config.toml
num_attention_heads = 2
positions = "rope"
rope_fraction = 0.5
init = "uniform"
init_std_qkv = 0.047
init_std_down = 0.0
learning_rate = 0.00996
warmup_steps = 132
schedule = "wsd"
decay_shape = "linear"
Each number is 500 + 25 x the weight over the matrix's rms, rounded and kept within 0 to 999. Layers, rows and columns count from 0. Numbers have three digits each.

# layer 10 attention query, 64x64, rms 0.265, rows 17-31,49-63, columns 0-63
469453475483516531520483488478480497508493490519544546496479519496534523520478479501511499511497494496472497501513560495515488492482510482459556521525530529495537493460521520550478527442550458
500524470489499537531503526488477494511469517527482481495502472531532534451470425456498482513500539503498507491458496525488522488507513462506528530513505469477490507498488501492485500510495526
518444514498515551497472571488500510495517525500486505482492470505492492467518462530509476530484504456572482557526471516538450510492524524519541497506526490485453511545531512519504512512516483
469540487587469513489481538460480516525500518516558497454464510510457485523518487529482499520513506521535485523536505494508478472490504513524508519565554501509485500500542551490514510518514475
506465490505549462484493511505485496525524499514468497511531491512464471502471497513447509546571507513494520495478443486469502471447463497477507494498492517470519467509509490540460521486473489
490541546517497556502527506502540487510558515501496484551538485490485481509509502530488493493509538493512534501491472492508541516473544495534512504474511502479498488559512462566461523484493518
495493496504503519495518499508468489496546513500478493451503509453498534476505491516482494509469500552492511499551531502477501489445541550516499510496538491506533508451475506486519511506481581
505520527464493506501495516522504499476484469497502482474485463497504546486520522491538548523494533524521469489504481489512463507471496414515474500494529473512477491504511505485496540503534491
514512538548497476503439516486531505479491506516529510481439444504490489483504469480524533507498451472513507536519510517490552489456483519495546522454509484506455497446477498474498507504473468
536486457521560492473550458510473477493514422504491490507515472534497467504478496454500493498461498507482476536486527486563481456525496479508484475549494522506497486506501528524533486508497503
488504465553498490490528475501454484510528537519530557496489477468475516491489535495514494498534477498504443486516478489504525508513481514540479475493519483486511490481487513591487553490490517
442450475479536492531464476510461528479524508543493509477484508505415488514488484449481462516507494494450498469514490454505509532483535483486467485478515464514466491510463500477491482495503526
469434505502452480539489455475539454518499497480489524523510451518525530471508473494524494479550491516498481506478470484477483500525540497489434496546496482501513499516492520539492519473491506
510502464536507522500480507496523485469495483497490536561500478493506466469472480497493507517540516530565479498501543519466478465475507501457482501533517542565497549499482503498548513483544513
460497433502487530497469530568500518508526501524516454486509473500491550532498514513471511511503493518486534493533490512536492514517518526504487513492463474480532542543494509504519476516519489
476493486486537536512490498488472525508486504516528465482493495529520522508514473521515484511473528519477506480523535502519468509514535487481512532507529546502498494495531530530506492490541473
485511529490486532505508487498529496468480508499484468523510511521515505486460474495488461528503490490525516514458510503507517457515506458519525534513497460505467512517486500475492496524478542
521469494493506520521479542514498500489438510476458480493495485514513518496498470520497478502498480514532492511506495495520474487516484505519523538522503512484441485538514538516477521509507460
473517504534500513492460540499527534494508508489512466502470513505493475508484476515495528530535506506520497501499501493477490479489490479509492528518549508519482536493507526494528519499510508
518497489518462503481448511491504489481519503497503523510498492492476451468490510480503517531530505496531491513461482498487489483440495513499518485477511485511506506473491459488498524491481523
489523502492503504502483480480548522524539496494483505492530516497485518507504507493495541487496505468487503517529515490499517501525512467480483505498487497494484520501512496517474505474487488
490495495476414481491511494488463504483520520511527531440546542495489494468508496479525489490484514515471504521501487506522502463476466521533477487487538519514516454478460518512462532525467479
486511543512496476485503536495522491488499478510506504527495508486508519474517525525495523469512500498499504467505478520468482508450500475520469468494512483532506470466498462483505518506508528
476504522521470501472491525484503488484475495509501478513482489488519484476515496495511493519473490471515503507496488508485509518461485510510505485460503463515519507481516495470487513518525474
546505485485491511498541483466492485489511469501494506490513516525511495493524533467500473499486501504486530527490524531543494472489493508504511461525500488513517510507482471490507490544488502
449497503513537493477530484510469512500476489480514506528490468501493526492490511514501464517467500515547505448508511495537506505499483544520491500505492522479479490493539487562529522491514477
482486492480495513514487476510459525498492491488486495493486515540476526489505484502496499510485498480484511474498509500531506511493519487495502508487495497502513495507483502522501476490502496
519457488500462502522497497474525499485532485505510521483509475519481500495518503469517497499533486475492513520493490481525530481510522500510487467517507484496490506506491485541491512487472537
489522504535525508475496538508500494473519487510506504554510483458517494498494499526498482495486520518539507474543508480483489507510501522501467486517514542524509528469521515508514525501543509
494488461522492500503505498526488492492501478517492468490510485471471520488476503491500477500489482528496500494481499539502508498530508523479474487490481484512504506489530503490518487500528487
# layer 10 attention key, 32x64, rms 0.233, rows 17-31, columns 0-63
487500507482502524521481497519420460532501504499489484515472498538517459527471453485491503490536536533496509525496536472456474493533538521514494489463562521473561483466515518525520511514498463
528490428548522506476478524515475477437459510486475504485467485458481479502498475477479506509474478521500515508457512521489486484517527470506540498552513451537476491534468481517465491470535491
551502512493453516536481527496549515480483503491431487505471491526523495494544508529481471509483447489539482532525487532562537488534519483486497508490568516488429504555577546570516492522539455
518503520560511477471504528499499534528481521522540468494497537506468493511493504503521490565550569532503503489494520548526528463460493483517508502536559501486491494482487534498513546473481452
490455552507462443493454530481507496493521482521511506507475506444467478501450461506489496517506488521492524516460441520517544518483513506486508489513522467491473452520492464561512505550460512
490510467488521492504452479477530492506523489491490528536486507520508478505562534510498516504555551528499517520455510470477515507480491514538495522499476477517481492465536457502499520457454517
484481464497466500469530494520509492525471520466487491482455512509457519481534522514494471530495501534487542513471486479483447496454501465458483504494501487464535515480480471488478532466530478
543503495537491544475476494463500490492471529462487511495522517500545514473487530532513604569521532508500501540483496532509501496533478513500479483494496472501532426500514492478491511509490501
529474553483505492518451496520500549514442546476495515487390489539498490508532515498528523511539503461480533495498494515499491513513518509532509504479510475546462543499503496494500514506491506
495505504462502505474528508541526495464509493531511507489504510522492474520485477425533497512460518503491487480503567529517463532483488534531487465506517502468468467482495486519539486468540489
463449478552520459447493491503494485495515468504477531507504522501453528464546518494495521501519562451501503547499446506488557466518518570474501487459483501479529520492489458513528523482504497
448472481495482526541494472488463537518528514487485515518514452528493525487471515484525487480531490492513436482484533509565506507506541490465486532498508473561503509508441531517466491466471492
523449501517492512529527490494468467464488472467516544503498522517555502517511515474486511516520540449540491478494483460516508460471548463477498493516506536489495468491502507516501496477464515
521466503542521461513487515529516506511539482497520494533460517504497444459511484507473503514486507540570482518483510503513477468457532533479495516507498538531503511514527525483489486488544496
482518487514508456475533532504476523512542475453532455499489503509492507567507455494509514519489528489506473537476485490542510506545453526520474478513487493480455507522482547498503468522477479
# layer 10 attention value, 32x64, rms 0.24, rows 0-31, columns 0-63
487475492514463460478550508485499492518505511508471450489544483512532465553499526494509494529511471534519520473531525482495463528494497532514494490465539487488476483512471513488505489536498482
494462522485456500510505511561522473468481455502451493468519460480476504468491485502476499458493550465462492472534511494527497478508521516513480480542529492520493496506495508456506538506504471
540501521504568490478527520530492497510499514493459508514456460474528498499503493498540496510539508478484516505482481462538481474519502486442487482524491520488497456507509456493523491488485512
521504508517479489496485490514518532533485537462508486500541492544528513426509463489499509507502515497487504487502509481524518494518476481499508513465520487504493530459508546486510512473510439
500432510533499498531540501521498476507478473568506496494500466475484513432496450510534479481523471486488533509541480480527488511466517514515499522460503452467507480531490494465507492533512510
493513523499479536505505514469507473537480490471490464513508511451533540506485507510515479506457511474531507479472492467497525467500470512524513505478551541536528507465520490518510521534493491
530538507489499524522504499506474542488443501496524459505506571500468470518495477507496532508473480546514521493499483424507504524517480544515492489503473494504507496538485459542480493510485495
489463500481482490502535477534511537521442518493477490515505472475447456518495515495519524498547541505530546527492532508479476492490491479487486532455450530533497490492515491502542524545500492
444499496472502500548509543459505528525509511494516482463486510477470504494511445490535561484459515458505494508521495531490531505490549484482498476511501512504462497472493443489459500492519471
489508453502484484479501499537490521491482465454505502448459540522485501555463560501521459497482500521511504510496488513511507515496536502488484500498513498494532455508456498462519496455488486
526510525515479462493494490521469519522508558514524509525546460513479520505505533495496507510523511536482534494485498502517512524463542456512559508558478504477534495481494512500484501502490525
513508459519476486505533480501501514483504516493533489452476475509477478522491511515466475495468475473502487466529460467486496476485484452477505509526513542502486473466483523494501468492492442
489442492473521487504464523478569523540482490508505512474494481490486509447536520486479488491523516524499491486479498486484512498527499518480531487513501496528511486517522524483524470534443511
512550483551499498499524502472495501477509515494485548509471480491538514493439443481484513510497521501518499491469509499491520513533502542513471518492501500524498449446512447517493503489473482
447507474530507562506551527531544451469500519477493519504537533493492510515475444506482506515531499490508552465491470505489493520452469501501505522523483556484473523536511517519499533484549499
513477451507452524540480505518534512473522479527506511504475492466481503524498527488499499493520483510472499508504533502529539509542539462461485479476462502507553496524488488511467499535491477
510465496533512530534488510492470501494517516500428533510507535539513506500466529510499483506458541462493495518465513556516499462521517501515513488525488509515521537510490529494519484465535461
486479479525442510505512507491502498496529477519499505444487451500518482486494505495482493468519501524454497498497460531524447473506513497516506543496493538524501505551498486532530545462499512
509505490478486458518477516495539519486456498506465529499561448511475499534497525494515448486567518495526503479476457488518475489474453523503433511457495480509500521488488479475525453476535444
473494495529508477539509496510527486497473470508448472514508489521506469496478511483501524474498475501489482501496468551526487458539520477458557512546518478436510530501501500490421484443528496
481502513517546497523524485523498515495480485473493519470535498501502499535500504477543489524464530516538472475487478527498517469481531510505533501451462531512508521497509540503502499543475499
521504522468532522486505505560526484495462492488523471490531458543563524505488475501515486493500467471531502519524520510468493500492532522514488498492472504502513505515491490557476493455453507
476492500530486504524495542476503497498481526459533556491512472506488535495463548528496508473481502502522484490499525509518469503527449481509480473516526483455479505499518481516490566510469515
480490469495523499499537511497512452472465547537474511478509414503464478496477561499480466517502501509491501510463501492537496493506494476522512502446524484487515503517507535490474494498494462
490464509501508508488468490486490555534547519480453535445486448529496462515530473483500520490472465515500529520486508453475490503520495519492485475508483516481528505507499500478455507516581516
521516493525481514499552497513465499508501490526516496453473458510497505454488508491490510492539519476508490497480506522478464482504464508496475518489543512503523535504497527522421464581502491
515492462514471524487490526499454479471446481498479492553469512521510537492497496525476503461492489502513507525487496527537474504515523487474506495494439529515475546475531493453485503524517479
491512456526516511534518510486503515516486511519508541513458505540443541513521438483513498516547479476476479512558464509476465495507502479520509471521504517477491503447472524470497510509476577
536479509473467525501529515511514536465507497520507538533478493482484502509468510486515545492496508535485523506537489496482497475508542519486513484504520518518509520525505511471563498459433511
483514520497553501520506478535505503503538530488486530479479517477510522521501528480514512460513467555514518486520483502510547502529500507558495523540518485516472492461476504492494493531488478
497445486457503514476518498509525476482521533492455457509548498469491497507463498496489463510464487490501515515536474483477440478482508511498494496515498457505465472516507541519454537511521506
532512468490509465485503506482498586488488462546503521492489542502528463488527531501511530477466482449516497503517519518561543495484483526523494483500488517532460496482493514510481535486487491
# layer 10 attention output (transposed), 64x64, rms 0.288, rows 0-63, columns 0-63
538457531491523542516500504470515479535507486487513482483520467503486493499460522521504511499487505511464486484474481479525550523495503511474502504502499513473495453506491485496491484513529587
519476464537535501509499528498520529517471536513525520527488533537537503503470510484484465463500453511453543494476490506489514513550533488516516520502492533508506523435485546469514484480508500
504468516522497518528492488472531501508542500511470463470512420444518521512442476502497497487560401536500492527534508523490489505519478513555438493521487535506475520475440503467455501477507506
455508472531520507544483508517500511554445512495505525495487555495469484472493528472517489507532499497480515447504526471492502491538524455506474510506513484508543508482478481500448511517515507
490476510499488503507496513535460497526447553487455529491497463466504473481470528528529511520501446477523477497475473493522523533511539499501461497526471511492492477475492495527471503439498499
498464533464513514472496512518511478474492523478521515487513529493530555455529475513504531481515469519470513476495521507473487450556446487505530485498553517525529452527470492451470472522535488
502481472482501479442500481511487535487522495497407542526553485552532510460497543510500506471487491510553509447530523522520497499458476503460524475450459492500523515498476530491492471507483503
494477509505437443507465477527500460466497462559469500500441492559500522535488507500507519511483469509438502558511471522509499485505499506490495509497526523478508475481495499506417526510459582
551492505499531509474487571504478494533445506529497519517449470492511484465530471471497547464511450512464512544440492524440508473515470515501534455512481524503497529498483460457518503478483493
495493539547492529477504509499506513504478522514465494462477462495480482508497519484555513503525513481502528503512530518455497461479521490540524516471469524442491474514494530475495488487498531
444493535501477519515520465483516529524487502500541529485492515524422480547503497497488492502501493542532493512496491523499495513493557462445504484490579511506516517536502549491520524482454531
524463524524468518478498493474508536511488502453518500510504565462519540527536471507514490492531488489493481489503529500460516500487486497526503521514475490460517549486482435478504467479482509
525515510542491527509521479522459521464500556500522544504486486528545530488473492507483531529529496494452522473517496474507519520485452477528495509476527493539525436503483452491493477472541462
464521516424562503487505528513488517516496490502472481530480511490499477503512491498522499460539487450480519514568468504516512466461498458538449549493473503487499527512477512500471514484545538
456563456488468501491525512486489495509506454481449510493463524516526506533512492537500515500445493491474483496508517475490468482481472493456535523528493520474471507443483492510469439495471518
498519533470492486484545501477468490469527490446444545507492480516481481508500503426442529530492481489520461529488521529466449532466508519458524526501493517489491463538507493444517497426513543
460534514497533553434518522459552512477471454490538499509511518470480516466530520437542560452501506545487515510466484484535479514514507537534511480485500489509478499487514512492492478531497484
536457508506507518484460495526470534510544493533477532513513532500484445528464524506460498504492506480479502581523532533486564489486450524483501526551544444520496527513514467460501523480528491
495499519500563505481456485532518467514456481520476468544477486481549495456503502520476481518490484521451470438513490508526510465479488523508494505468465495531471453451494499503470471528481565
500458471484484572487521450495456498514481502481485525419512445461493482477495515461521477517487535447484491529455516495507529508532556486510510503508488484487537491509514494499531483483504483
499480500485483510520472497477530468464488539500505490446495551518466475508527517490474542526506489515517541525476534510478476448488503525527529495450524443528448454478522489480478506523484480
496520494499504470558517507571512483470523505521513497529486479490477433503538526523518492525541476476519498507512489480512476532502487465533479472468474479519523469525548546447539513519490462
485460512524442489482501600489492491517482424487506475530469555460526497479506517576513521479471504531532483524535459489488479462522483468477500492491524515519522448519464538452506540476566461
497493511481513494508502531513464522480468492471468510525504503503500484505508440504477532527530528545546483504496491442492487479518528499503485512493482498486474504527474473501499530523504537
485510454499508516514451517428554494451503495538481493521496486466518492483474554459470533491495515514507486512539516519579497485496475499497518524491551515505484477515423462522495538517516507
527494508536513522488460470531540470516511458473520518536524522487548522488480411494484517553531521456520458538494517499543494476468465458509492531482478529530481478468522470529475520432486488
534549515484494468481522525511553451493468554457515517512480481513473471471531479537534509504497517517489492486500515513513494507498455548498447502489460524508517547543520552540500488443512515
494497510578502507497467489495516494507504470503543512491449500467457490497489508499485516513523517473517520513464543483528495521498512490509485562478477469472531526498465511517520504498520544
507472541540513495527452529508523502470487504458479528515481494562514487531473534497503484501524488499516557542500473524476507552470535504456483502479497510485493524452489512466469470468520522
489527505527527513451423452486521542476494507505524555531431483525484433451432484495479481483471559508492497477495514461448515465481504491496502484499521565515461459464469519491479478470529488
477506480489478507530538504479468471474514495480481526484501529488525536485475521491528455488495489516499529501490464498510519554510487506477512493472496458467496534517492495519473474556506542
530529512526522545439498526532504557496485517527478462527463485517483490446540488516544457503518502505492503528551532530490524519509486530481478521521487487539508532492510514515476527529478444
477498510496483509458497494512465540487501494519506558465482498459504534496523495464517533470502474465483505484535505525505470495506503527529474486494487505521508523474484503499509507467537487
479519487505511499509505484477489466512546480492502513520479474480456473477532513458516524511536516481505501485523508480499506510437491501492465456503504470503532505511492454513514505505483507
515499530513518533463465494538505518496509513524495517513480532496484455500504479470503510529478501503532475492472524506506521509490481488464531523471515471518510493519519516520507503532489527
516520506517495509513499484500496466494525488486504498508493475491496523498526484524498507480471479500491516523456471479471502519464523516507536498513478497519512475515460504495532475469456531
503518458461531488461480486473509489462563472489520463476511499550492506497533491493489511481503515490477489449505524533525479481518509519523487488478507525510495514532479503513517480542508464
532508475519528454531489525476494484512478474511525470481498485497463492511456513518500498522470524507495492478500460510507489519517508509493471514511456516462461508498523515480518488515500476
482525491534475511539499502498533517489479506498528521512500481451518518521495502515477506509515541450494437486484476483494502498518519502539484510525496486482471525496485454509502522482533519
481524510487524532468505494475519519516534507486511532504517513472504485494500495545499487465534493479515510524518522483492511501490518510502543485481498512494547523501505482481525463513503492
468535473501492460501493474521549476443518507480492506506542511497499509512506494496518499521479538532536475508491496480514504525520499510507539530475502506486521483493551516506478508487521522
481447528488493538511522493505489492518489478512560556555505540485533512524509472482469485511478484505473510511492491512498522507462471473521483485529525474470496520491503480490513494509472464
521500499496515509497480513503488504493502492506489477530497514481527481487493485504518513502534515493502484529483514511451507481493491495508506507494480499538474500482478496519473487492530526
487535492475501522520501478522498505506518508491511498491482487492466480492502511511528511491474511505466534545502458499516488506478506455507475504464536498534537507462541512497508518469506505
499502527473517507501503514516506432485498488485504489498499513513496508490528478485535437471495432508551511555514535518487477497479486510481532505498483516487522550510504521523491530482477481
508470494555503510534474485495518512513483488494546494503529474497484499525486513474482530529470500517524496487477527482499472516552509505490483507523502479494469462502502512486500504535510507
547433483513526442497462498493554508484521532493531521535525525497472471467526491531480502496520570526540507472473461511495493489510551453504453496491526472519538489503529499527542548512529520
487510501489503534525502488512513490518500522508529499514488511488525494507506498513508477476488507499486520486495494471524536466475487498521518481488474497506517548476504501500486507536487514
558488496527514459489482515496538483532511492471506482512484499481485468483482515524487492498532478478530506512483485504467509489495502455496497528518500495519501496547487508519518506502490518
456494482501489499466534517440517468513488484502520477511456508515505497450493490470496493500507492468499543486446480519484472512491551478486474461475510480524509504481495493551519492514507498
491519492483488508538480528507473491506519491497511515524527500529467489493441480488519525494498471477510508563489536495472486495440503470507508497524531528481504517529551487496513530495494490
514542523516485483519450520486518535506518502502477480500499548479467505492507486480471506510546513527542505522496464505484495504464509520492504497472500453546478488458529503466500503481513588
524498489531538492459513480519491506524511508486502512494499515470464556487499480484529473484511499487478507506522467469523491543566492490497520513500506513467522531510507513539524512466518499
503518508526493495478504512469530525522522481478492515477502530472472511462517499514503526492464525519485486527496466524515492503521511494509496498530466499496519493458500499535511489494494531
538556477483527505547485499496479501481529538502512486479498477520475480516489497473496477528524508510516529497482526508488540521474536512527511494481521491502495525487545474524529500501465519
513501500508486492483474522474505499528553478516494500514489503475479478501495552476516495456496482479504475476538549521471503488440512523487487498485516514525546503469546477486510489499519511
470557523456489509475531480514486520489472525515513501497485504523538539535511534527511518504507517507489491506483467505441502488489483474506491490485483526502481492473538489463480460475499508
466519496499512472512512513494479516515508499498491468473495493518469500496535564496487502469484482501490509464521482494485499517510515514477498474489476480517491492480481490520510489523514529
506515489513522496517461508497503513486530492528491475534521505499501478498486471488503478501536516470539521515527484464477497485485507492483544478496516516494494494483527472471510543499499503
530464481495532469505454487518467529474506558487471468483543482525497474471485468474525471505488512550534458449520490480506509488548503528480504496506546515498457492517577524500492493515490475
534490493477486513478499517496476486507518469527516494500515525468475525484511447467506499513490502491526502490498516483481472453511518452531542533514511484503487488531518533546496516522495480
503488488477493475503510491529466506527492515498495459483509475496503533531503491481509539532485510484492458514524474529527477521536510517477484533496489483489529559480538499467506514491511503
475489515507503503473471477499499507528514478506504475505482481511466511479564527492476546503506502468503488500554517539492506479486525503501480484486487517500506496419512448502534504463479493
491519465483478497531539468517518479521463502478515513514523492454531500531469508465490485508493509506498490499479512444489459506517487528529533481484467487475539524517470517447490518461520502
# layer 10 MLP gate, 192x64, rms 0.248, rows 0-24, columns 0-63
507462490490459536516492502491555510526525476441503486475483518482533549502509523491526500468521494526534546509525458513474518489496497537534512503501516524515497528507470473497554486471546488
466542518506539532488500540520527529543498557487504449532479476480494534504501530506484528514504503473475477507471515506493499539479485481519477507513487495474504505520495473500483464514505537
498487514497490496504513532464502561509537494481522521517526464508499520525518519512459516530507501496477476514486544509461474510541515558548493498527455482499458535508519492503514515553480502
522476479528506516490538499537500461553488520527506465491456478504542488498526484528481520527511508492509459518507536473517502510553468497507511486439480506479518524521515504517490541450490473
505525550507485503499494485501474496528447526565503473496494420520531501529499460501488530501488477517505548495528503478500482486508493455456465482500511497452479464519466482493546483516510504
521498511494464473461514472483512472514489478523505535463450501470565451463507471534516477525504511565487499509494486489498496544502511506455550471483542477490487515497468475488498476518449517
482533516488458504534505504468544513483480505497451513519467513460529482489544522521484483483503462479482533495514508435490492483522471518517524504521478532474498486532471471484512466480517502
505531512498468485523465536465495491533550511483493483468484432506517531471496520524509478501488516499542505437497496515556535529542500492489495467539481540506496483499530471495487508500512511
509515458445528488466478507505509497531526519462555465508498459517506500498555564507502491456511509482493493524439516495493507477508485520489514518466492485513507463504519511483500472449501531
515484469477525546470496511532505465494497517481482526464452530506546543489516500555525500506516501517539466536476480472514496487491498507458471566542511535502503513489445520501466472501467505
474527517462425516474518510463485497506497527498486500503476500515496546497530454515493509512499520482516482491484502492547461529471495496546462535498502517490503474508536527519479507497525545
476481522522525512481457513485467493493534484506519529498518502472472500488498513530527499525486516445526471468467503496497497492509505546519480496525484483540509493512463529499487507492475505
508519555469498534487513534478501502485475469527514516538495465490510510509513488499478526508494454463535533511511458499498483476532535507533476553524483469521525491463517542514517501499490476
501520533513568524493476496482499465467514515551545497459487519514501548521542437515478467499459522508517555478542491498466510503466482509498518480545469452464493511467501516484505475528520511
496479483480503519489539486539518507514519474500535512519472464486523505506512487525485503444522504464556522483477481513461466534494484439478487534517481497509525482487469523548501457533489534
509498521516496511474511505477460484493582500471516484512528499490459472478509491497492480491471456531528504465533515490475541492500503473473518523515492496490514485521482469509517519498478457
481537472558493471537523518513503520514504467494495516504489516471512528511473476485503475526548498485544501487488520464515504460494504516522546517487485503487491482500522521470468491507502522
454518459476499451461508541480488509538496567474478493483483495501513542490536520489486548510486476457500474474490488468457524487463479501495518490474472492480481508507484501495516473517496468
497475477520521494498503494491509497504508522486500510483498533499473470489479523537473575470482485471514504517531472472538481528519475505458468469505483498482499471470529450491500496499498522
475497513537511524539486514507510529493507497477480544489521502556546506471516516516512488503520497508478479484467513522458536503542522461494453483512467472521501523557512522488461510440483510
533483491481532529521511501479518542494500495534475521517488544505479514500463442564527510473510451520458504477526521503516475488486478480493484539472491514455484480522527454489519481469518498
482473527489495525452490531475518521482499478539463561458485484514504476488474487480466498507480470454526522470484439503516514524495511490521429532508484477532490494480471456509506505476471485
449463503554484471505494486501497484508496522511518502496515485490550515498510514516501513560544469556426545517476490505520519499492494507473505490522474465522469499549488471485539543452491524
475491513508501499461544485499458516522473504516566464483482530553488432557501488531526494505493488475503483486498477482491505503497517502479522531527478495522515476498507521463459509489469513
519547547487476476508498537476516505538476470459526498520496472478523476548469500521478548483489505489508518461514508506522485472508488504470538529524497452509520515499502494517527479492448467
# layer 10 MLP up, 192x64, rms 0.253, rows 0-23, columns 0-63
509499502495520444517506490516497498545488528510479522459504544487490462521554509477478516517491493479513473471454515481493477476532510510484488499549516501488461503489527520493494476527475478
482546502523500501545540503518486509548486536529506500520474466526458563475474510520495494514450513482505438554477520511529504541493513490505522489490506464510497523495508517445484489556492503
451505494486453519538503491470506521516524550519564506516507496506528460478534451499486524469514471491519521516466480503500530493507481512478475483486505512506518477465501532484498484490549508
497504537520500488496498503512479518513480479475551532490499482479553469500508495506515502532518502485545497458485504519539501487490532487471496462558461480514521438505475466488525563459517487
537547488491500564481483509518513527487493511521482544519570470508464482484517461506498496486472481508526491508537492483514492541474549539481497518540490495516501533499474483522512522488483484
564482519479478465530487530510543501505488485494524493479516488500547509471563496490464472480480512478521481523465483453469498542507511465480488540536469496505519497504524480487512503484502441
519451473522500470475438463514491513472526454509486503488474496538471482482490473497530524482422511538512469495480482504531474476454508526485459512520536549515482489507487509500525508512496504
445478526506534513478524483485499497478524505472532481514510524494504509503491522472516519536546521474506510456482534468463497469523515536530538502528489499473484477514454491497541533486487501
495511524471517477506511507525495514467569526509551456471510524482513507482529517464482497455482484487504468448498550449479501498502524521490488532505505522509461500510515505465480529490531553
501478474549448515466542522551515480505527466507473520442494559503463519487532504541502513515519511504517470526497463508504543494487528459507482485489528520502536498471466498524496486499505529
464509477480510482537451517514542533525569558511537495496491481493503475479477495456485521501510490487516479472500476510537503542517503531464522506519465460508523509534547553505478486505475493
463462491510530503527488491500513469463512488514488497499517519533490511451536550509498550488487488486495519475457508512499470486485511466491511464515515526498483472474472515488529490461482512
491532565493498529507460468490483489478485471545505599557552517457475481516504508507490553526509461501521536529507472526538520470544495520502505483499515462491517508480475502507537493532496505
522513524483500451512509530520508479514462480495480506505512497542486492469512461490461506482535525486471470534500461527470506510463501523495473527492502510497517516445521481491486476567516540
468491495490492529459495514484445503484521505521496521541463521461502509484475473504517541464480492459493507493476489579522524533488444522486465518527512471514509516522488542564517502532508502
477483505508501506520493522483522484463504512469498495454519500494524449448501503481505496489514429502482507467508495531499511488480488471467478523478502453529478508530499466516484484514499466
478511489508463486473489514503521538476493535487475482505527525469510521483452501505501460500505543482522504510478491492475505512504484523474501517517477483501475482533533513491498498512503545
526500520546455515474523534476489517510515502490500528486483503498520480521498512514499485458564484517525521491536530525519497490551471489533494506487535503498523504515472495465482512564511476
486501478487516506528478481528471450493463519505518453551456448513502486533520499507487474476536507486502480521500527463505498508533544507478499452504501550549477509436500469487514503515473534
520507537529499474493493514536463505510515439463539467523509467484508496470519520490457495488498529492534477466508526493473524523503477501522502507512452494470495493532478520492500465504498459
494525506490502467450485505511505431505536513490488506541536499471494495516506472523500497537476506534508483474513516482513472511521512502455492516483439577503520499521516497476515466531485498
463473516486488495531542493532505485501496552454489459529522489475485442508503484518515527487501464512498498536453509509499524480509482532488490483512522534429496498505485522485479489478540534
509485511533480503496513458460503488500478491549584482546492487515505507454486482506499483543483527460507487475482488467485501472545559533534494473468490513459522497494498509482495529519490544
484544501491491492496510495496512547452508478557501522505504469517518482528479465526484474498465527492504512521495462502490549507472512555479468496528538502476509504483487539502514454501565553
# layer 10 MLP down (transposed), 192x64, rms 0.252, rows 0-23, columns 0-63
480463495516495509511502472467546498520471493509506494515510508484453464506541501501506533501431520484507481519513479477465492512461512514473494502488498524476518477521505488501501508481467508
483482497483493469535512472488509493494500514523497477487528527520490474483505480502518465521531488505438465487462488497505491483503528474489486483467540521462490482500507500438477466501482504
514524515550495538483503473529511468500487537530490497503531483516478514525449517500502509524458458505481511493527525478547492498481483535482498459471509446474485485508519489508525535508463503
484505494513515512546497522458469451476458465524484523488485487488461528526507467465499472470518526530532536470523457453499533489471480482530462509547498513522504523471543514528500484505521489
470483473487502471523517498522520477520477530538526515463477475494499527503444512442475497514463503500470510486470478503514497491470528481498505475486498528485490471503504452441519547492519485
507496514490520478510557509532495499480497492497497504519447512507493524500493498476522513526527484492511491455519523492514526488548541522488557474506534446452504492482496539457511472533497464
496496534500470484513519514535490485499482515494466493459450474535498527468533534568471458444499487505502518500497495518481514529495543532484509431496494480481552492477467468525479525507478552
507465510530499476494508494520503541493481485502527522532538511525527477556506534544515536474536510517497494499501492502559465506488532541535510538530468496504504495536481469492532496521521486
508468467523476455453456507496486470518489518494472489488518527467446575512502527485491471522533473491460516468509499489489513498511513510533503512505497478478516526510495503499513477531488509
499477517561452501536500538483480476489490485501505496542506512493524462519483468455496512507498485493521486552521516509527510536534463522503487495471509521456480506449524479502486519519519453
506505478526524491504512477464504460495505543470529515474536453471506484493453488566507485507460464498517514527468530475472492504509482545480515516542462534540518504504476529481490493536502508
472516485495472494481494504494463517505484464504500570476496514473501501514498488517560510533515483510462503525542496498492513471482477499527508522570480484487474485499515499514519511487541523
524485502468503491520488580510543465474513500518510518481505517537514492486445506487498466460486510453486472513480476519467548516517555503513476509506503494509468514467501489471479480489505554
519506534467513491540491463467495503493481509551497483536535455543512519505532478559504497479493482505530483516506528497475467504505472502506482508513488422486498508540508468491507500493523533
526528498503527504510529466522538503487549491536490553480509551513495560451476470509523516502506507546498516488498501481500507458492527554530529505556492451483477473492455499436537518479472497
494485536448471510498483487532481497502472469481466458496500531502513511504491539461489495518501493488443509510481456524464469524512471462510478530488523540473477467523516516510466477516474509
497511516480517497489505485501484515475505513493518490477468519502509504516491525521496530481474508466489495470496465519539504517540508520553488485489531508504510515516506485487482511505472510
525519496536460541509508501480500487463537535481502471498467523487461556500544496460530502488459487515501494540483488518515488511506515466502530485518472454507479466486508499536498460505488519
524468493504484474527482524463477451518527536510550496472481454500506553556526505529537499518563497480542547498513508500507487476495502524460502463502484471503531500479499492487475513501452469
525517504497509524476473487493473515515469507519457541449499491520509522487479530575517486494509528508493530444500530539476535532500504489541505494496534448504499483496496515480514467474505495
445539432455464526496508527446497505517499480512494522499498525437521499517540468406477499493484513488505523554480490517489522503466493496485488523482480494532474508508508514488543500510498513
483489511477505481507514506464484507510495478483502545518497479500534523499479475585508491495512462475469513469542496490513536487514481493473483530546504512489490474490463500505503529503506479
526526520509486544506453487456503519485489523475465528479500461525501520553486545496522517468488558471480514471507497496489534488460476469553496489556506492494495510510480495525509523474475482
573485495475509486500512501490522492493452508503497512490477525484492531495513504442508506507478492503472457532495450515475517506437492471508495494523481489494464494494525479493442447482484520